Weights of a small GPT-style language model, trained from scratch on English Wikipedia.
Size: width 128, MLP 512 xIELU.
Architecture: RMSNorm before each block, rotary positions, no biases in attention or MLP, untied embeddings, normalized queries and keys, some layers without positions, some layers without attention, local attention windows, shifted keys, gated attention, attention sinks, value embeddings, hashed n-gram embeddings, a smear gate, an embedding shortcut, learned residual scales, capped logits.
Training: a variant of Muon for these matrices, 182M tokens, 11684 steps.
Each number is 128 + 24 x the weight over its row's rms, rounded and kept within 0 to 255. Layers, rows and columns count from 0. Numbers have three digits each. The size before them is the row's rms in percent of the matrix's.

# layer 5 MLP up, 512x128, rms 0.17, rows 337-386, columns 64-127
095:112140149165093108133126084147123166159139127183136063112105121146120129141121102132194138125131136126110154102111163132100101134096104137105082150075135162110121146111155123097122100150107161
101:155130114090119168098155126136099092101133098107130091164148133153122141151183161152120092127128117142122139122157154153120139145100101171145128135141113148133157122113119140142074142140118148
098:106146094145127116120097187152113109160146139137155132096153081115117115110134142104115110123168121173145132097106099171130129072149130155129089113164127109140122139089132117131124139165110126
102:095156096117178127109115155117137164079152112137081127152168126131130130144115101094111136144108123103140206113160119144143122129094125106146174162113157171124178157131145124138165166144111118
107:077127136110138082125120122116158125151147135126094100129140164135098130159130143138173119166124157091097131127116177138114123165121146145146096131076108122171084090133125121124130118116096135
105:124121122111104133157130100122102092090117112126126180139114144148122179146159153139149163130161125115132140127081161108119126103122181145118107135111163186149123111125107156145120150121108125
100:143113170134161129146117110122131162122114146129151130143093120132136101067141095134154136117122117126122161083126131123093146146149120137091101165130087136159127132151141123179132104141111146
102:112120111118166109154136184099140095143122165139132105136090115137112134118128139107188178134120147140142155138113093121197141107136139119100138141112176107136124109122146124128139134140135136
106:123144140143164103094165118121135117123127199162124146092118140127119110105148107119148148131080103121152184150134147142119101145142151154113120109122176108100133097141204144145117154121115119
108:150078118140114172082143113122158110138095130114089128150120169050118134101170127104101096112130147124148098140144168137128140172069100146147094136125132137144141111142160131147097172167120121
106:148139118137100085144106125078094124144127139065129127123181162118144136102087155140127133126088139116159142152131107147121127122125102107077126115133150171113140122116140137154144150118130144
106:102144115123116135133142095142134149133171149152132184127163127145134157124130119129124111114128135144171108105106156092154103117073169114148087106124167139142202089136133124092122115137154175
094:056098155115150112139135118131168118116106129115180113096132141138156106158139122142144129117100135120146122095147148122149140151125126140122170135132144108139142128132164084123139141101132101
099:171143107129169115062115118111162118124145157119106128087123080099119095127168117084133150092152183139150122143125136166133118142128150126125071143133186117139129145134122141153092137116105134
093:153095135134088155124137135133134163124122127117164092084118145118132087163143130059122138127111131150126117149085131073124091143129088109127091108106132110144163129128100104126164112136111121
108:141149129114115152121183160119136125137090106156135136140172119125161134136133075138124139130111081126155113126101143110150125137109126149139117166126178111124108080107110141154141130114066087
096:113111155124108099137106111164099188106147132167145158155128126156110121143169114133104123152132116111164143104065149104129127145107152157159152145118078108164100147121186115135138150120115081
100:137119135125147128113135146155107167158103100119153113111176139130137123160175172093124152086107151152140110139154152156128130122047131130154177102166104117104131141114141110125144141136118128
101:110135177098125109113091148098093146119136135123152101146104145143101116107102133103134148132141140146105103113128118151121114111158112098122045131144155093142121109138146113151155110142131109
099:147156129144138132128137084124116120120105119132141103089118147169151143144167104120123108126105144104169200112118112082156115138166175128114175084110108106103138076122154113145133126102157194
103:163089136130140135134133187121168125131124147134158124151127163155171134117146122095134147133105143109140126126142083126120134129141085115143104107132126158155105177125136100173166166109121125
097:133145155128143158099105095072126143111097090119112164158125100152125126115147141098133135085131184146175117162115137153130118122119161049133146145190123122134112166130083135138093168152122139
095:107174136092121160121122123123138150148140123124093183092137139153112171130151142162129133102133154150115126124145147162110154129123131166174082118130124174118144121147111103166179165150129115
113:135118103142105134140099117124124097106117128125109082156128150103169166114102127103157101113130177158145143082121131104103109128109128151103114143129143106106189159115125160111131100145114172
107:118144109124120109124147098092113151106110139106089161115117125110111121143110125087108101105088168136092160073169119138118117133129141148129133131122146161127120130149139101158158122092154118
097:102129127157118133095138091072140112133128127122117122115146153129159128088123136122116156157115097143143131107121130123110090124140130158162104111119113157125158177115082092122146127097156122
097:131118120115123126147136129083134096089110128119135133097191152138116124155144070137149144089125115174116128153133158141111115118112101111132174160117107117120118107101173123092112193131093107
053:164135150125140103136148133107144104128099111122160118121140123115090153129125163123121131125129140122162119157076103140099145152125101152161120099114088102128113122137101098136156137121152141
103:049123109151100127133107111160110133150128096138098150120140156135127146123110115127154087144125099111144157144119138128137122117106117134194131135154145145157120115099161145158108151096134096
097:120137132106080144125106147155108144166128166151153129107111107124150127129136101106119135157088124154176162141155096130079131129175139123129105133146125138138090126148163120171086120146137148
102:074103134135117112158159116125103139083120126138106152136155144166130084128143105133108114114134140139110109076121127136168132103168167107184113107123073122076136143100121146177173119097105123
091:126128110132132118083136163114090123128143134159148149120134145163103125151112128113113134104157084133141136167146070107162108095159109079108125107109160111095148133086143126131103162131109118
098:124138154118169157123111143137147124144137148143117127129134150121145089126148147123064171115161105173082140151141133160134098134166121132146119155130135143136099159063160163141123138186085106
098:104160138122111176097116129110117146134172184124147126128102152115133122147125128126120131162168191123140119140133162125143117154162144136118140131107120105078117179146114120153127139176134142
099:154102106121125157158090175128126120158137122143150061114114130152169132124127135088131121137105161126133103145110137132114132136154112099136134149137163098131130133121095120115131172128096138
104:085162060140138138138143144089156133109149141146126128120137153132126112108090098108150144110151116108140118124139106125116082124109124146097129145134138160145136139161124108109183124134144115
100:134123139139126094139156122147132097106180134159139075125123151133132132146122121144133149169124113161098159132195106083193154132129121123181105108115144102139083173132111121122135151099135130
100:155169129127093154136156137138142124137165122150128099162142120172119123098120092150116138113087187158125104163167130132129066129174154135133141166149131127138155143135128149148129136134174151
107:166157133087150149108138111121124127137098096146125124095126131095145113161157120158153164128164113140123098154101138090131117139159079103115134135097106140143107105097147119111084084110140117
105:142134156142110124115122114135070148136132108103072117154146154117149141165144091148102108158117155115158133160139109182124122118134124130118121150111122180125171139138111107102131140127143120
094:097147112131113147116142159129113128120139169141149151083127190147109105166128110109146070151138074131096117084148120175146107123165078104093125102103145176097132104121105130149110127126139132
097:127106052110132170088141134121132146148124158105138157164139146111114171159140126076138154108130114159110143183117116122103101103083131126175159163111145139120162111135112112131137130106100119
100:115146155096128110164079135162131142136119124124099167116158155142110092148118121133135146153127174128140182113128114157127118107174115135115061093102159142166136128126123130101106105123118129
103:096168150159099179072127170124088136155117128126122064157130140097140136145152105125115161140119114119113119142155108122082105125155122135150111137077133122132152095128113130122103150123139135
103:077131120138109121163076099137155126139157095148155111149124099145121101135121094119125151127189116152096134128092140097125122133151118123152082125123189127132141091111151133104134121098118143
100:058078123150148166093142110118136181143133111143143132137120115137125142138098091146147105096129178150122168132186135139143112178157087116142090138171095123162120116150125129115127180138173112
106:141086092166143153108110128098168108126097153122137147096111121148136110134130136097142120140111124111149142146127079089125114159165136126138145144134145120126188142143118158143131127140180145
102:123138156110111103110152106141138144140125120144108137127136109120135154111108142137104152147163132145125151081095114156188081118130132115107063128158163116142130105093143149116098117127092081
094:103138144158118115118135104077129124120116142120116156098112142140117117115166089107196070104109116118124158093154113111125135118093127127124132133144147127163148151112128172079121134146147107
106:107161162139142132167127124120154134101095120132135171113120135133165144126097140089139095129131101165140112155154137172124132148169148097161161151139117113112136118115131136108130109110131130
# layer 5 MLP down (transposed), 512x128, rms 0.0412, rows 337-386, columns 64-127
105:119180110152130154143134113132120188137106142152117114119116075108111110127161154137116117166143142107118099138135152172093118122114120079122149135080170109123122121099173111116074129101132128
097:081146154125151122074116130126126109157128163134132096137130113106126141113128105142124107103136061106109133114138129100128116125150104141104116132144126163123139098131119135116164180095156116
090:177133131159093130135133119086113109109123131117096168148110155170126178136144135123144158171136095083146127106161130116100163134098122118140117104108082101126113099105153056129105162123143116
102:159171126155100101172107170144157149106128100119112141086137157146079100149144121094114147144114109110127176141125119156093088127139107130123145166119191110125102065144166107146139152157094140
096:122137152118129173155093105132144126143151140113137136177106141183132101166156089079104164111131098076140110146115148141107111150136108130129114119089148119131130111125088129099113131150136112
097:166129117174098073126127166103103137144134163103095163134156119112164141134119122153127146179109127146132144143144122111118129133150107102098068128165111156107128119101131118106125129077139126
099:136138147139107104146117132117105209153126102145142121117068127114110151143110159077127111121124097108153122112173170149104082159103120161122104104114137131065111128125118195102159124141090147
092:164177128146166134144139142116151168119126148109116105111140080063113135116160104133143130154145142115123140131086139110089095102139123158088120112113153102168127149110166144128081166096125127
104:130104146139164123153087148159133127104082150161119108130122145099120148118120161093126137114095156135146150177126145092104176151127121137091139102135141161124122136149043127124124173170105083
101:175125123141146156170144156135128126142136130168087174098179165098151119126083178169149155129098106089134116108177128125113175107081118125121121112111134137128115102120159105159087105105104121
104:126163082086121087132112152159133114089148124105101131087167155091163134099102118103110132153128121126138111075132121096088147144160119120079173131126125088146120170121123128100177142114140118
103:139152144125136092143107104140113177120121139142212123136134113126119115167106160129135124144181107133114086144128120097167118109102167115101122095123144119122131145102160093106089093136113143
087:088116153146100156122134128105145102124101103152092123117125118163129130101150143160160148113124132125133118158130109131155103143131125104128138120168102000140144103111155144125126149122147143
104:126125141123135162127111113154100149130117113117122125083128145140191157131142093176123154071148163154157126101121116186124093150121129123116107157134108101136143124188123147104129165103154147
101:112132161117146136139117179124115147095105116096127095099121158158163110085148157134097100123175142102127155154111112139144122127114101154127123152150159112123184106163165089151147150173119137
102:129144164185104166098137086157100118097136100112136125087173157072132144105143141127150144148149146083099080128098110120117135125108129131075145110142126127138114113118136130136141124158099116
102:134110150137152111131101155142108133139119166108132128069128132128102141112092114128121135144100126103144147146069150119110106136127151130150183137130164106125142136137147142142116097102175096
102:120124088133144153125076138125122132140095107164163131149165111119107101180101157133166115106144123117113137129150076178114097153123106128111143078152150134123125120154157162121120120104094168
102:129136090142118127069106152127123162135109087101129102073142148169111115133166140109127120134126101094103105111153107077099135100120165124121147105105134105154089161131164114130130140107110125
100:115181119177150121082092099133128168136100132094113092102133136105163162159097108117149133145063107139132142114164074101151126136169141116138134137105142093134117144126139147157166105099137137
099:106129109141138169093138146101124145113136124117099164125113083171104141102147119151127129189133095149120124145142149123141117164100103098111168078122146134148119123131126106131131130134111171
102:160114121146136143073141134170168146082124176100132166133148091108126165163076130156122161122132111148139154120164119108120114135145124137111144127144141138081097123142076131117127145128128126
097:112108176147135176140108128090134097136147091114139103103128149168129160120114131155133131165124158119115131103143137109158145105110146126137141102107118139130115124131100114100141130100064085
108:109118160147145073145144134113118111111107120169137111138153150122113117137175114106112139134120117119148135101092127118133114122137151131129154097101108129105121119154155174132112135082148105
110:146089101172114106106122145142178136151140147092116131116145158072100114121101103135122101130089152150154142120162120181167094158138113115128115133145147130106151116103115137104114132096137116
097:159129108168132171119171110163153155099115129145143159160109145160125134091133169149127088096114105133109094148123110083082145144138183105161134153134118094129147128117097157146128129117124145
101:099118084162096103139137144134144094146148096120109166158131118103158161172089127084136084143126130103081115111153137119133108146118078104118085108124152127159091127124112109123144076122118131
068:109126113123107121137118146126117154116160140135139122133136153167140097136117107088135111090126098148113144143135179141146110146115104141111117163128138167107154093128126137121104136125123164
103:125156098124123120193120163111143187118128134122079120102183156132129117106139109173144127144105161121112137130127094157128134150131137135150125134138123125132094098108109151126107115125109120
097:119107114119138095144140134119134170159086135131127148112099139093167126098109134123097157136103156133130104176134125150087091116157130110149097132152108123145097144104146122105115189105153107
102:109122139062128149130111134169136147139131120135151094126110138142096054113136152130097144114166137121119103125124114114145133110166144147175161147092125120105178118151147124140129133123160100
100:132128124143161086108094123175098140143086082135125190103101146112107137153104126124146145149155072107156121101080120117113091104120135122145136148107127158169120129101115120130141112132140150
103:153133156123098120141130082162120136141114126134110155084066159121124140120120119177174117084128117091151128100151131089144151139099127153101126125120116108137119122148126145093128104104105095
098:110168108122139109118144138147103116092159137103110162162123084100143129181137154131113133107108150128166090135134107103132121135089086117144124154084161106123104081123128163130121142121121178
102:185147122133147100116085121129112112145092156171133125132117111110126108157133176163142143126095161126130120110070147105147134122157100149121146130096144156108147108123116084105129113097098147
100:078139122126112134104131092114104139099136117130140143100122138129099131126129161113175129171144153165134154114124087131088110131105113151111164146130136172141144168107143142102163113140114135
098:152159150165129099092137143144116130138093133089140136133131115109094112135138170124177135147112122106092134131129124163129141133123172109132084124102113116112107132117168083107147121146148140
097:123118083110158126122129124118125128073121135150087132120145091084176140145138092149138085150145143078139119113126110091148102126096101114123129117102085159113134144096150148096169113165164119
108:116144153157155119115145137174126073154151136146095120114072134102107099142147160157126106168146134108091094111136154139160132159130152152153140113091180133128147106126158142147082130141111132
104:109128103150121124137080099150136107144142081145121111120167144119098188145115156137080168114134150085147116099122161122145115102059114148123122151122128128135163119145151119139136124113116105
099:115161131149156131178169189139123097147110168162123155116153154114137126165070136169134114158140094109118110151142155150170124124110107117099167118135125137115140126117128132124131146140183133
101:091179139136141126109120108103159108112145145115130122141122126107087123140141141091120132169151113135153111102092104177130161150118156153133107137131148138131142146129101096099132121121129111
100:126158126117097121139134135129110107161113149102140132146172122134123124119165134082074130115126162145122125140114167101137120089148120141140139141149096080162153119127107189134123141118097113
101:110139142139137137146130166133137139127148112132087148062140119128123131133140175108134143154092091084138107174091097128158103079167134113111157146118148137153140121191116131133126141146138151
098:137100119088096108100135139125119162129112113136112125144144147178107122134161127140143126128089096086113133122180157149176154123123124127170101117114168152162114121112113173126171151094158126
092:159096130112094067139136135178175139125161097129106123062133101142146128118120136091118136079085145115131121162090137133136113073129116113096138112138121101125107112124087127158091134095147139
103:088075128162156136165089180118152171115142139139154141108142169112121136128158122115134161140123120112150131127148129080119150148150112107144161095127146148105151148148105151151150105119143119
101:127134140115154127122098150134105127110144129122115091136099084136141086168126110140085118152150153144090121102124102134135184133090089123123138117152116137105116151120168089106144149119187155
098:137136127118150102133167156113114125143145165138153157085141151150100143120132108105175153122111131116141132130137127095098131130115130131096166146148129139155153179093111150147138120120156173
102:076111135176151104112119145114164145112097126123134132124156147089145086120097108135143138115134125139134119143148114101122160130104164147119153135129116070149130136114128125105108151104131189